From a checkpoint of a small transformer trained on Wikipedia: vocabulary 4096, 10175 steps.
Each number is 500 + 50 x the weight over the matrix's rms, rounded and kept within 0 to 999. Layers, rows and columns count from 0. Numbers have three digits each.

# layer 8 MLP up, 1536x256, rms 0.0555, rows 670-883, columns 192-255
430430523485462522481523529441589430471420444517581560575439448514502439473484473540525600346436479425462364589464505463515401548518531484405477418588461484574568492535561492474520533527487513
513547525550500519503549534496530471425438461538572466499460560544432577597459534460563489441392575491566536574519618516481581566543423652533486577412433513518505514550607529518583485479501533
527510509495513453591546552454567530501450563535435416373490496600567550510461516452530444574423582544456463464505509426514463417542476477469482513560514521395479423457550526550484569528489518
461526562528476489477557558554414460598479524517462579492487559510491526505466522489502443481473490514539498550480487548553479521493503499442446509622509551630510425503612508501527472535504414
533550579583399499553538501440438519493414532433559456491451541511503528486449507474577329502442522440526531539463566557540481462515414514408435480444497506534575469514552545478491491484501537
594401462521562477519544527539522489552541562581496527478469487487489466465530404506450387526548514511458529416520577507535589586466526441434449448427484587545580569507540466489508597435586454
475479527524344500495533444451464515431518506447510585491483567537532514529481461525431484507490593495539544564488491488548423539569437414434461494503479529508481487497478467412532571558541469
446448595435506573608545587519486580438471453519486548593549469579521488506499413473437440531434516551503520384487536527470516625452493493474464528442478407505566517546494493517564496482587462
503484595597501489541621567490538564535499396557489445468549460548473483458449590535523416564432520555452484414476489496508580548527520599432542489468497516536495590492573477564564559508514510
506411546408533516438436525502448409419509445524518429500477430565522439556553477478497521494455438459484530514548530465468467463511529491430481540555512523599495503454476441598526491498485483
493509442498523538477447434507467454469527499487553420452484465504435509523503493556457538521506499483337461502520610454544497440488524531413501537521435563492489488450553474417486491502510573
524444579572485469460475489465519492520530569504459467495509486597540520491480626525529491493435433411468500392511498498411396569503552484486541588494487469454494579475439540583469581325504480
512505579482512496479519525503648476487506514552592435447517570508511435490583555444498522444458494508406473492517483489490440475490520457472497499377531472455443438439500487490548509538540555
397396552491485511452486482507539481437506545496490505469532550576475493544487520468465502398552394563568497543462526496509470540478484523510469514512568555537534456521573458579491487573519480
465483509565584440548538532463448486450421512565523424511528499535489506529590526513536559481387534452563543536464432392490469486464408480451505531521490451530498590498510510438507431472539568
555505527536540403503450566521416491470455427503595490511501604537482548534448448539471487567446441483414504523429513452491552614530577473370472615562486523448591486557598533512537443514579436
622420457481473553555531509546499525475454496505492543394459525466518500517513509500464523450521591517462443443475392531478490528560510606506505457504439454493607462497451503521560565378531545
601475510502473491561572534501573602486518486635472443575598437575464398475473535420437525407445523531489454442451498490533465607501555535487555545539498603545419550573523523520534528499550501
560439500497493678509496492496515453386447545445593451504494437532440526521511466481480542432461517493446493500462551426576495531608500443457523439380478468541503434490587523540533488513471604
529482523427512599531566540487482441462574533487436478518487462501560455476589559542505527522467476530512443576483498483548528492434513484434568452406476486468546550515422486439514509495469485
576418541488480570541490390507516582343531517524512476544558459439489496506551495466557458558407563491543552453537462501465502446422348570476469492513458536480551518486407533428425523496502532
525521504483487489472415548440545447435589474538477517582427465504479437421482465505458530444464496450498463526428436530486468519540512469487499489476467520557500467475536411496558396492487429
472511426415484470491414537533488532479482657530513532527542493440535550555554472478445463514558571476487521617430513374514503508484468488492481496519451505574491469541491506570500467535498493
536428589477527501490487555560530545490509569471609464445498563499525495451498436436483526446546460571519447522468376430457469469569486492478541530466526523488522432432492532500547459489582582
553557463584458505409566519463493523514471398585483568468494471585601554447465515520482547508503416430547465501513533471410500514582477568541506521437494428592559482508519480572583475468466523
544513468526554507538464494533559516413533496506540454519529518461530512388483466498564467457472534507545593446514490499565476410448524495484503455532455459474605447531529479512466494496472525
486564493493464542472532533421544489534440452586440536500399548487509554458484333559641522405397565471531479501434557463487512461477533579412477507542547408469531417508599486494503487459496480
459495511510490472529526539479471473540438498535446589558525425499466484422435584514483439431451581513499477530455450450501483508542626559513532513482471465448433534576449584486464553513516500
527623486463602448525464528456501592463422531537487489506456448420445614478514539523490498491376435444587459513427516458545527537475478442452537611486386469550530509487556547477615441477559540
502584573473475419541522506518554484439546602527595471464487516497500469472520482449492552488516585507445504496431448570428489549518456534458539506528499467490493449469553488452480546401446553
482490452565546535515472530540402426557478515515444533474491449548550534573504522487520447453429473546604422406483502429555614557389559510471551423387504524481531503502540490392547456537484523
468515480557572625474518556513427405469481467530497470463592628546535555537430469570601560527504484479552508463519389488481461554448536508547472564542479621521476487568549511505465521520551483
491454511587508493537602442502425423607512496508566431512500510582549438543589473463506517489469565430457485426531555490515557500447556441492536557511450507555458542569539488516554552553515566
446554527469482496382474538568544507450511500509497440507460460515483512531453478482497510436512517509488594443495544435477495576456563429399530498400461491559507458497508586493459404403528486
400570567474532536488524476522430506450544400505514466513465506511501640535616518497429482521454502532438485480496483424422433527480614511484554486520459497546444461567499415479476491461557555
474460521521493356591532421547478473418462561524570447383577461534419484513567470586511463531461488513512524420457519553416588501524472485504499515501445490527468546507576579519521578446528479
542535560474608516485453550528532471435516578516521584407523541474464558490565446396424480552484514454468495497411535474457601459535439589488542508533445554580540623463479509523518553560531449
613549447507515560515460518552458524477491512602453443477402541582498589585446511562436393460504573424557595553445573474434490595515482467480496544483381533501435531619449439546581467512558500
496526486526465428448478456558483540453492512524435596405481579488626535510432542477515519513408608491503449544564490427467547541536348439451488505394449473500413552557478574499607556542498496
427534511497504539411562467468503487518672564436503548477554500525561493345479445406484458407406434561494459481515501590583547479530479515532500510431454570518443486471523447496541496536467509
502451523484429533505447571453458528546494468499492520470502432449448515540545573428524530525474501424498464520447546480547534594449517495536460607434387501391602464505476485496562464548468490
463456466575527473575540465463507401453507572476465537493355508578449476441473466496447485493517586419568403485523413432593547460522574498520446560485395613485417487540539539556454587504485529
539473586474464473519529573499508484522491507504548544542455554544496480542562496514485464528417489440533487523450475429465593591524496450520524437524553463420466480559498489487478484541519547
584399517504520493480467548403503372505448498452490568438523547514461565495500580444595463405398563431459495471486512418574490547451485497469522403577497529532549543424482528488536545485535439
490559456502531466438526554578544532453579524518468486536453452484554515401551508450519432581412568490390446571444492470480561440510503514411483522548418495537457480495505506489485455549509502
528471489422434435436469507648452549574496502526518534479473387497526476495568530526526586542548565525465492460502554455619542478505483454472418469426472483471441586472569529474538602600524477
440473544493552494516426504535500527535394437519478467566510557582447471524468456523509483512491557503569494465453500401486453525448467486492553585532497495525561505475514487605633489566552419
448486469477540571469384414433526420444432543561566518407532489499399485488544452466513498404541471530429450551468496517538490528603473488570575463472494564510515507439564579465517438536420611
400552524460619497503584509495510617480515524477493424445573555454498517497541462599580481488552408453526400494458518462455538463432539533477431588542495573519465504523476586415544432507465492
531456504574486601473590488451469440431413427519502423510438439513449544562550418529480469473494570549371514449394493467441569501539495569476489474476513490502462441500524488502512501421536416
490477511372569524490590429526461444461498470469521590494477587548499505461658598534509422448481479448486501546426589516585607468543534516515450502547500467470566552459489467520543482465531552
458478512467482527563513568454489482440570526495606447551436505448451479524563428473496447494488426558504470466524526552463450457494565515454479514406424420468451554503548485489567532546477501
485415484521489513560557519574460470508586501538534521478486548604380491399596550415436520526499502490521410524450447492538524491484439570409516457555448580554549556508570484570481462436538465
442513473500557482506535458596509483437525549492534528554489474610452461532509487507458519503475529445534487474473498471513469402527430489491391515449532576475566424430534470477446517490541502
580514541488503451454491447468506470402565508482538562564445434505516523550486466541487408487471529444445516464511544438539479556485571552401515476552502462492540547529576583452541591513472501
509436531591553513651528554486472460457392536513471465448567542485495509510522458433441495545493456520486548470506631469529541468522554504433457554435476623528416502510462437542538397504504473
443504440459552435486536510544555572526503503508504468531444427492481530536510471483526459546523504514427476391506500514475508479519475444427481496437499554525564516434462515513481475401516419
516441497524487458538441396529482510454536466524606488477435548502562606526524479423556496503437485578493587463478512499530485574489542492445410511470513484479531658567563531540520493428559412
486583462506508429436404410517595458503532423494570550485446467448490551443547495640462457573523562409519486598499446472551512527662460513485519466561493597532509453507530557502453473451476479
499473571540497418554496471519482445568533509530531471505534370473419474553485516524571468522413551436553532514578469466496589532523468500482433592493479561464462527438537534545561490471497502
536513490503486498543507374609458484486495633529476530376455534504513519444484535622531456484411561430497499526485443475464500390494595470473480482457522573506554434450554519529581465537512482
458444479520441508505407512509552528573514508478523501551504468476383579529546544530552541536469440415519447569494478494485483515464513463573400455609524521381531589499467453499505570508525594
407542594523576502454465473480508557545577491511484468443484487590620566571487463566552468513443541556477479482557503515437421533433491430486495458516541430471517498526544498509526491504501611
465478625402518435442514472506503415441482559633612522579542571470429502548540525538513464490515621492400531530456495457584483493439412502523466476552525453508616577461580533590502448440541448
466451445523577576570648569583562455486407538454479532498588515429450543555475428488427447424397488471532472486404437459518644486508510509390533477489479500531529545491504476532469562472566537
478508458455497539514534504476512450401495499445497460468537533522423519503484524462505469413454553448422467493467417451507498547585438552435458482538482527518478505446534508447596472544549494
523492458506569483547525531469541490462502554539545480501489498457485461497501554569645496501419518405529526498512483501456550594466430540471501580413459492506480603530484455495480547411540524
478477484550490529388403537585463509494548552464471546564459478473580586492441501482547446533469514589449456462456504453539558643493502486540482390634447450539510510499549529460515575510401481
454479521421473573390445466552601505467573556551622533586499523550468443481470462586458516404470433539500419545503467510557574476533484581474464499434475508493515489429548413618578518451468522
420505558470596459522534438531469449435464503510569463509511468440473479511431507551589545457509483519410551494497537484447517548608442503546559479415496495509531505452508450454459499522590456
479504501567537399441441607493502498543493407539519601408573534477437554480550444576460388541499576401594493493547495535549451541464437398458549427458521531512509567523517499502585441476508466
562535508460476473495565509535476437469511485529512495553481436472476578519512510500576519535501485518508478463547486507494517525518500450489559509462565457510530501566549497598466530422502503
571458559456461467402429450530526492530464598465511555471371568553603568516480539422509521465509494447425447373499564411529433467570477478487532546445432526504518485553505465554577471448573534
442442465446432556589431555543470447444542443409518596518559527517510482497586469579519497506573530475551463445511521539612467401502427438384561484478500550497548527555575449506465491604598449
481491557368521571449521555495450536410468564532509489567518472467391522525445494489588425491427545486477576463514374525532496528502451516486454504523498568457556492510563433504502503572499569
493547517603464536491499518565536447444480530440513548499561500593487454561495504482462528541509510471465469460403625473509571568512538499470402574502533558456481452500433490491448466496586541
481471506603579481478477524497464408476492516502538441550565417543502471547341458498541516404522419480580561509442572501437505541525550391369533587594415458495504409549581508569439494498551542
497522537481490439525451463587513509485498470447462595529409561491492446463375439529530465496475418460479475539529489435523495496545544465472450512593495505532603588532492619509518560522487508
540508553428494514488400455513517507478483469612541551474528476495531484517531420549569486390571431461517526508427422468481494533485492576456520627441473570527590524513514592452517472424502509
515556514459503519428482516447480510484464463487462466446548510535499485522497541537564409552464452464487538497549414519353470487567476506417501541500488466587564510503441422551549528484531499
475425570587453426582513532503565492559595530576580492545502507555483440433481472389486551482522462486501551429433442495603450516433480523527545459444534548544595590443548412486435455454444488
505367458459410482526477510570499471465523519485547530476501424562495515482446548560573539487480479405499538556506563524441495482473496541532482471563550588490520568554495599459596422531489499
478498493465640410545540497476524370464517449450524543616442444583558491505511590528426526466485500444399513381507546474507506461545548510511427529486529465538535526554607513463547593444429458
488515558489548475508476497445484426431501494480459462477556526526559488532482510484572456493433428498473486434499463394465470514436543500417522526415579572502546434488533555464504438437538558
524540542511508534515447468495510497488534518557544483464520350530473555545617530454584441501488581561429530523425484495457515585515439533508522503517421435549568499583599515468533415435507540
388470503510606530444516474490460515419589523491554544561558568450499538503470503507589510497448464467499493531493445494507512485559447474490526577477530463539590472605499499514460497577541505
577436410541498470440581482526533501499442549484499560515531544496520497566475328505525513443473524429539517486454504488502561475590471468500367508541462508533525509485480480517558468439532533
548477542508504472453452565501519411455589556514540516604484497581557471441519442463453463516519489502498399465514574507468498574531461472512527479552432484517556500531467524505588547542498542
461495414493480490426420558535527504435494512502480536560505498438469561464527470588511487508478492539517557419478556501589493567577450425433481502548531434499525470535587553421501544458571516
487497610489442370545394506482536451562532507557551581532435417493536535497414481557494511411533609541505490472480546483462524481572373475400354516493426466565531510498596530426509534464520489
576440463471479473531561480465571484524426528572490442477444505489436510502460479570462477457528476471485554430480556486606492505511483444484416489474450448528526563469550480525478577525506466
496535553516481499524477561548579497449526504511496596439564540450534537531499572578529543504511536422453441517545436572453460466436493448480464511468521477542572522466505543486471497462498534
491528519495532418490452577569537453542465534500564649512442514545401554453498465371615610457511456562515492547533453435483562423508454513447464531496450496405467393525501467582500645539495528
387526452528484530509381491493483486493515473595523505601476551504475594480555408503610475532448483477523513497471522505522564556505504544505361384560493480471554511499527535622556540520564496
479439462462527419508533493550521427420495611487598533545469459481489489527521536494533488466488369520420446409481490454535527494488403533472537598435469496431508475459515467476619527486453514
443458523557570478495589523529573483461445565495525504490482453500510539544448451559596470474493522425516482432472375561518455526543495506428494506607392390579508408550532425531505496497508498
414424501376426513564390512522509422446498400477520520516517484487519501459499518455507485553422424516423438573462499486491421421481482487493498500524570508521518534486585499480520545382604482
519432578456622441504555526557498483468503494564458497480462486454443526554552491443530432494463448438498424517566509528564498561527502487522527539546492455526497507564575503521581448561606478
466448490447556473474606438551539461528553548476496510508509509476452517520522560612544474486472509498487482520505546509589641426479523486452504536507540559508606523478587530567522454485516465
413479551487495460543427461535513395440526456556466494460487533504405477527514480455476460529465581474569480592455507486482536549595428586468430556608401451616514495461568466491441623526521454
405391491535544514438570518535581408544504506508537474485572535451519503514431511593594404504448525567505471493503455453420445512463537522514540518499506535470598436411520568477522548546526598
640401544500599458495538496529462381509481517489562488510506452544497482474459450567532537442383537562379489511549403557487467412392476595556522521450395505351488495395580567533511569491524484
519482592525515545548555517551535542480419440501576488451450540467486481390543556443560499478288505490552583475385512423589615560467569499477505497511415482625544502489465469536543449523521493
495470486507477459499480470475568381467447436511523498440559515460537456509575466456497491425570467366515457555487561487521607493501495568429422504522496568557451558544607516506562453494460565
456549533537541502466472485536502553376508553563562492525436530501474506502499402521563480474487489561436453516512491476545516406620442469482444546494448473515645578504570438447528484535520601
469459471491398462468472447560466568539504554538489425495484536479522545457523503458489368582408448463346538452395556563457445541538508557457568538521411464507483449497524481561474560487445486
510483477500421566587597568533516460515564468461424489488499451531453556477568538490487405470447499477542476494450465593518496462527537530563466526501497457519542539574537580451545473442543586
505504465382509454476544616624485509496537452519528481518544497592552517580502508488490516476470545515585555446537475364545509527438547432524524656437466485507516467504426523548530503512500528
558477485485446542475530401504535564478578435508537425575537507516531444457527517443673507532473541520532524513516556462612495526430547526477446427424511548395616547473561570558597459456592459
360475468458538503474478506507504493435507561479487449501540545457516585512472555492545479465542515512377582416539451438526537393597573597498490566506578452533524488492537431463438467433506470
477582490441472530395552495522509526510478407521535552545455501494459546471534465497508450537566465340509517474491472555500510525495406516439522575469414533492496468493494457517547535503565579
447452509464505483541549466530533461509485499578530596440384559534469504517503515544438547528453471449509478485501618548427521615561502555418460575449433552479462554567490498562492461454545537
553510541497462494522431526446499461557445483492518591497548505517543483556533470503542437490503530470530433440577453443497490434479422524434500566599394575580596502537511481516539479413588440
495562468485466514510491511500505391554495469592505495420445539552455455590537495396595477524488579427545432469482557498558502471493611531445502469468468494516531497434470474451523494433529533
465535577550555568447543414452486473580472549451450616539578538412531447456535465545557535425449513496592500612475526534540542536539473580490575528433472538571552436454524504401538480556514450
460576557451496510593473546503509493465587530513556497448494538477453488487541438452466522572456401490455487440484584555595525412542446463526499539519468507567473469489513450590559433495570569
559371430500484595514490546517537433416522458502490504528482465455531475489489514485478544485503443464421508481453568534538523604456490517450515639565434519544542606484545525510525433492525573
523527531451495509455470444467492470470422438531521473405549467575478516472507612477472400520536541492452536498424544525462438520530504571367555532502468456498512518469518447574501459497465456
523502542555415538496490515487504486586495550524512504466447528518359462528441556498608478559400452502492503495369518578460512564487599511553531557466482506543594445501498479554522463601575545
494427472428505592487394433509494425416479464521583452462502470468573531553523364486508554465575626493531496455442490432483564476499515550499464524458435518493522553565494575422475391430510526
452555479510460504488567391469532428441568491509496601437419483478464526437480415580549563428490563471571448513442475457468454382621411515398518511537614517555463523573499413473441542541474583
533507516535536551420524550417558539473516461457475474547452506499469587561478586430582407479518577477373512505458479466504492378484502530394475484498445473502550429445477485519566505520459678
455512588523458421478535481606662475410507482480553520508468548526401503445561540532524419477501466521477505558358473506655532536398494492493439540450458552551547546519562532512551502550487521
449526444427495449444532575532485495497618448493518559549502462461492438500462578469536515526368411489482483410506578483523521508504511445438521553440474576514583449504534487494528547552598495
415547580502592518347487492480493573466426561468601554403487478545500506444641476444483450435513536427472411528484525460633496474533381563497438445487503476540508399569485445494443496502561570
494508452466491470433608598494575527470419532592507511518495568455447497486577543529554523466486476445561418484350452562450530485412465487427522593494496367544586549493531556513530483562533506
508571409513463587472475455507515443523490541468525489464470615417438498493575491482561411466557524474425487600443555506501473424496544521476492464448523562552503494511519509507588480490551465
372499510511527483441527497468515526494509477515509550520557482495478510519455521493542427591491612507443545519448468459572522404465512464505521448657504545488573518521439525518495447446536464
528508454453507490456511551552503565465464525533485517545435557481458502443481505573489438507486483430510535521494457514540486587464593537537464516400432599524449550463555501453497533508514590
515538490525478507507506380506511466470632542480584488568458527480490417553515493472528506528461459527431388493496491471560583501515468562572480575372570469509602505562479487459522457425442607
568538454457480481447513450507539446554564463495506470465590485523489507508531504472490477481464528500409417470426499446458492542598474580412477508510513520357582495435512390489542528470609552
494553484469407404497527471512593513513490512489442466556476516514498514491542446569545363483521515449504488471518455496515453560515590467479456523502550498539646559498583650509538456527454461
462509454554635507500541513459536521486402478572510491452544451538511476541485441466575510500495468492544503437451461440474558466451497535526459393489450511528468514487526511575486447444524500
463572473550489599546431459501396504501504495459460481497518439506510542505575581516508396523500521535515480458560530513464579513476545471510388489478403490441495526553501391511494559510495421
569459481516479468497484482504492534410537367564447506544466474527555456469559476556620475527543427509505505448492524461457445500481501493515447505440542494462609614448507606547493450498560463
529513553504493513496434532538525493522580384492377437471503567515400505546458506538580387539445544427497523560517484445414515548515538472434436584465464541483453480415490443603548417564545470
497443529555424496536494473480466467524512496524474556436432484507588548555530410583602460434532611491548421518493494476533479536548477438493548473594503487475468538506534530473514456501523489
519446478627391582484454513515554514458439461518546551520534539558527540470528526478498438454486494473482493511528535457607505523546547486543464553532422524413556513539454489507633453477535457
464543451525519491464497443556501574506541574422566498459445638446405528503519487496561412461445507530560497508441545536543474420514472512429498477504496406526497461517543473598570514434483504
467459503536496484421505514522528548532507542440486561579423533416503559416480520515530522501375481487415551493457553520476484510510487520516479454538537502587467507517597511469544468483530550
432494472571588576456476508497508555502581501534518536571505360512484482475504466479509497530446523474486512491459517480598481508460542525483430522491502552639491391548406573498539462425496581
490437521528548516395488416574528508581469464438586470427522464490431507517567420415546571474487471552440585562491517520482434459487556523500549490514518563461590487514507545540443513472602467
493480414504528474452515523541535427537508567536595506510431550530548531461483508438510408447496517498528500480470544512467506517484489545452392564480505533462581461552434553474513473420521554
394465519524527521504520470479443495428473487451538509459489489542519500555563449549542496521422513559535509486539592446538537462576503436488504408534497546494557511538532536541452491465522474
485518651568416486515572511536434440432471509531548549389478451506446483553491506510491518533472505482507512534450547494513451538431475444447429473558450574548546521484447506478512493540514540
429534515474467506515446454553475431446510540460600558506579545419457581531611507589584523493433445505399426444502535490515442493604503575511402491513503539466510497528490554465589509532512549
560450463486496527469473477455495480483489521522526424390482518509500502530502526535453498561458577480458481578512549416523506477546455444458575513495479550497599524477494482536497348554534468
448446619449466442507525578556609459541452504470469565468532546545352526451537492463503495519484492493507469510511495533463498515466441472525418524491517441487575566512427595557497489524459549
485519533523529446520452416471397541494482492556600475423584568537545546529450462510500475489566564445511528460497471464502539512416394561466501507548494512482596482482539479492427494409530503
486527545540543363555559473449486454420524448560533489555540551479450505535495504520445456575493549443488525449509492482454449580469376498425442497408528545562465580501463504510556531486627567
455513611482447580426531596505553479425513508465527521534514539552522534501441528471518444513426559510431537486451482516457427440587536514427488526528540473446569584403464558489486549430489558
385551459528480522504470565520496474375534520547432611587577466559454526500490461407526538579530524600502535394466456483525505448486493555498445468500467523560421566501489471465541509418543423
518420571564531532534460537521519485541423518529480481437474518461415482505504448514535452513457443519521428378554549430532547473494452516529438482483522423501532552511449515496509544507552475
417465434547590547526431504497465483506449511505475515512532523427407535564534540510585478502466488506478476489465540458537582438488543510450469535478442471506597376541509498543547560414518549
483559442431522570562519534530460506448630449530483528525466524527522607505575469537476502576469567524483521434494521381446525445509531509457437507487523464452543433498488576554548527535504570
502500423422562500514515407477528533350540419485521447452511497488480477490549530467517571438569546445524569497517521401473507585480485542389469563459453514547507551478512524509531480536510517
504522617576564534449432559492431513499546472489449487463523460464494537515471517481451402490433603523535420435569413511490452512480412549467405496452508452431472567473479458520509498479503631
495529469471513462540472531495513441399410511524546516547516528509446449573509533474495480471437549386367433525539462510588516537491547510517509540452478527524590405511460494553483465604504468
366541443528514586448538443558495460456523560442597509437505546544477431467538481526537548476533610511513480428469545471535535518563514331499444504469462495521466473501531469449505598478531468
529503522564471531488506597459511517513489576440547600437440570551395442504528503533453472463401528508478455596438544518459580482460516495467363527479515558469440531636581417553449556461409467
576537528571516465530506463476507469541571456461526499464499587574552458423437556561535485528470508524442469480507446531499472454514609505447519597540499470542460477474570545480490474567439500
554479549544460444383501537486506478456512597592398545590583539523470527431523526505513497498493570496474556535508415425448534533416422486521502504506403463469546508526496535476527480501485521
493544486550441548405534480449468524446529525531517508534473591566597573503474482536502424505528454483406541438437571457518460516442566565472432468537502466534614487520459467496481554453497503
396532511536486532444513496499417528506477517477548479540376567420507491474453519573564429537479503567484415528420457430444491543477545463496496515496537449435521572527560460535516514523547535
446556455436487507499547526533524512451532499563581505473489542490514529476485464504513526492501566480491443615547393490520532526432484518469510513475528631544479484552461473462446521494520464
503532500480519478480404510532506456432489436529535524449530536509408538589573464544529509555441544453541513583504531441520451592485529463431460513511440490548574372561556399466506422523503529
480452510590416552467485472529506615564561515491535523539567453540505526600541576490519468483466474450471522496468548570562516451464438490462473444585509492564559422453487468499508486497509496
512527498598578518491426430582433522454551504441469517481508539604464613487510383557428453463468575550550538476449490512553478462475388483550480455508450468509465459484547543511521472530437451
436511505538437579481482491513532513463500426507492541439408475517490485435567440429528528530513629428478436434573401519477485506476454554478484467426515472498474495480563540412503539573487515
434446534502446486530472518465548489499469533534551489502576494438556509536520571554540512472464325451440464565480547491429537362509562616406545557467500572506483497521505482456455476452588645
402431566577536461426480423521551467577553497494558540526463535475479507487453518540447485509405451472497544435470473464575400444422468483567496548474437552441500437418533475494510534502567483
399424583500502524497559447516418508517508504447463545469511468529535453522467508487525530460501486504538544513536420493539564444566467471495469543576500495483526491503545526426520479520573468
597603525439507467505492477526508471578602472596513451534488568519481499493484480569459445527458483448461455500456490471495562549559492580496539459466559651443543486408431547515547515448503549
462514507409419572413479515505512549593599544474452581497520459483501508456454436577464552482480535503482559432409421492577504555503511594445531491433457528575477459500573453455507495464490542
496474461477558552542498491516500457483495529497533490399469451522482535520577408526430566511454518498429478426463555462464469515607489625476512521450478515463479535497472571384549464538549452
500499490413431517535476573501467550518537547577574494556451530496483559502538584515557462489341535452449603515383478466535457537513562518570594646513381410516560528465544479595558605457496537
447500512504461602486537496531476504466520558412460494520502517493479590445482478429487445471572456519563379460483563507582466629545454507478496532525514477474545499540474574470496614421508419
488458367581475467557493407441454432494573508458460565546378492527512458513525483545526505492509547400585423410416539539541581496609484509525472420523423471473561585543524520545561561521567470
550476567421501555457584538531532539469483513585483447524441517456588531519426487425488441460508463456409533469464493456617570539430490393443480522470383568519509444532589469624524417556467511
472470517440529479467493589445511494526457432513507468478525469538463487480536547527488493447466601446485620422492560507486462465453536577512484480434604504522549478514509590511525539541522567
512558428565440498460541439504538505539505517593510515511412498513482515522444510441519422472499544448564608504475425460467529437512576523487508533480506513510444526503467549460627483573534505
466540542520524532495515482510542450461515394463653510488473525531483514559558505445472521458462466396529476482524523522454518603535521516483520474530586576454531456523534437594480530558482526
439465508457455464681496565474520485449437452479568488481533528571492485519446498451564482524500478561492483469474485491500532500472483460484514528494527521563491450508504547530512436490515603
460476456505563611478505516458528490428449526558465529447466533427504500606464404516515502463489568512470474524465582528463473556577525459425538497484378554508495512432541589476541526567472440
481513487425525541485437636415562412548530470557518539452492482502491540523595434574533474454512527559508559491461480476448431517489526532492452529442458532468460606508473516538551469454481520
563461548521524534557386487480566545490461454619605519500505424456500463529469436506454510520504504528516353409426505461514497497512490490545420520457450543599591603499508541510599423478576451
401492528482534538399464519485473375452528462510543577501473432502474536557644476473497503507504473528582465466522496473484449490440525520486457641419586440467563437522491498502494468439520500
585462456340558459472497565465499494459490565473491465554506431489488500442523568379524465527457527412438471441453511514473497505542516474482479570510525533575408572514633450567484446472589530
401573417479433521418539467488445466579486443582524576478374525520532597451447528532508511515459546403542379552455508537483442524456371613551444539516508417530509531544515500479555409550507485
488544468488497502533511509537516483564450573532587481418481499525534601526561505569519456495609571525502479493432565410641515616480518458536477455458480554462567512467550403523538519457501421
459485517544529539490512512525564457386527507533521547540424526526490480529537420502563539399500549513508481493484526435488512424556463453450522426525602448592421452494412495414541507465552445
402450466496448516532520544478494507500507505539590496443471482444458462459502501605437451474479530511533544468357486528526538507459467452491478526469440404383511532457474494526579386431549514
380450485485460435542523427536517419514525471596580416373562522448500539506465437521643546446498545557491392557410447451427539479461488485475588573547551516531530600459541488516506449441480580
563531536560527508524375542542537489458532486532539532466439467432410568502447453529527469464443654514496478402498534518496498402550532473586507517514405365608548512456485575559479538393566516
457464503504536515468462454538467534471436522463550523378538468536544544586588414461574460520520504415534461542435548471429481450582497523519513503501453537652490458505507461527640516456515542
552494548585467518449494522499368575507578528483473505526536594544599525412583485545562446544436522588383501401484418388527528474454504421524552568477462472487538400455630434512564489410505494
457451534532555494491558503501465562497566578452539540510467515508438532559499508556549483416516510521438573532439480445544434503385388530455442554592446476474544571533457547482487474536601494
580470491467468594421573525505539482518488624617585433426456443505467493535586515538495445456494487456429480494425444456564526512602500429483489448466558563482488455509527539538492471512598421
417493519483489516533479591534576500553612531503530433433510590514492592532571458523494468594463412486441448502431547491497468540646525505489447510506448564520576501494561472531459552444503460
498464450518491529492519582563576506536525428502398479571539460485480494445508464492514455496404554584562500461515516444441548524442453548417482489518501446500551411528428531430548539470489535
503459539530602533416570548497522494548533353570520453575507520420460537448440509511534456395454491442513402471557498458463505536518516448506448507418474489482467530572579540460498433471489563
541458485455475565524494481465535474409509478541545594527514380504563440512619527461496435581486450430446595582485569556532514538452535482505596442460550492561550514423532517536546534532568579
510471453448564526474449497512463426521630506460443405468519492560571519520421534446576529502518481419487453483479532536387495549554535542402521486551430543530532480518470465633457424489511469
537559515580480490437490428517512539455480479449513504508553547434462578510532435478525450510546524499476545468510576490591581474554492457459494485439513438482476514472473434453492420435486516
487416515494508436471578385665538445526423457548588472442447549575540554602524389379602512597558555534440542527524498499539469494527455516489541562517455588534496550537446464560507521595445490
541537455543524582566484422450470496458400462500459510478487500482524517481504460550456372533555485525480533486502454411438485502533391467470425535492515485470552473530520554582571500564459509
514444555517498513440461459513513488537539484544523554479495439541426434531627525506532468492467538350490455480422450522513511484487469583488491559451496442531511523440557507613504516516474456
403408467451485432394519503555509467447521503535497483468540482481456542448522341417444474497437459509493461486411478565474540445473547496533494491460461510557543498536544444477513446478547555
383464590470427507576462469519525417495481477557562437484524538475460475574530457564646544447491498429473454467472497498537428452397556566496554453525492510467503518497523484492447488455523449
446472548444519502511481523598489574378518538527564520522510521515441554572452557494473462502439450508432446509361528527453532504448506593464589462463490530411499468551531579550434455551513580
522504556470490493474471546439573562476542456492584571533506493600448532472522500521668425535493502561449496480485578505520542449405379410471417488492482379539483612436566534466482536479539425
537473474546503536500491524465499505499439436495546539540513517519506460485529522431548492434470426489497535530524479463613521546502447480472533588491450561564566424441476539556600497504578517
415491473457480534493458514634548488495478508463556549541521482435514557447526542559563416468488457504514519573501423492569498465452468560514533544371428520404457508434532405461568558462542502
437390507546535542498456503546526486565458551563540587533507581612514553486542516561500493566493587469511435407397476438572543455551489487569460562530451425490552440355584531465521605466544454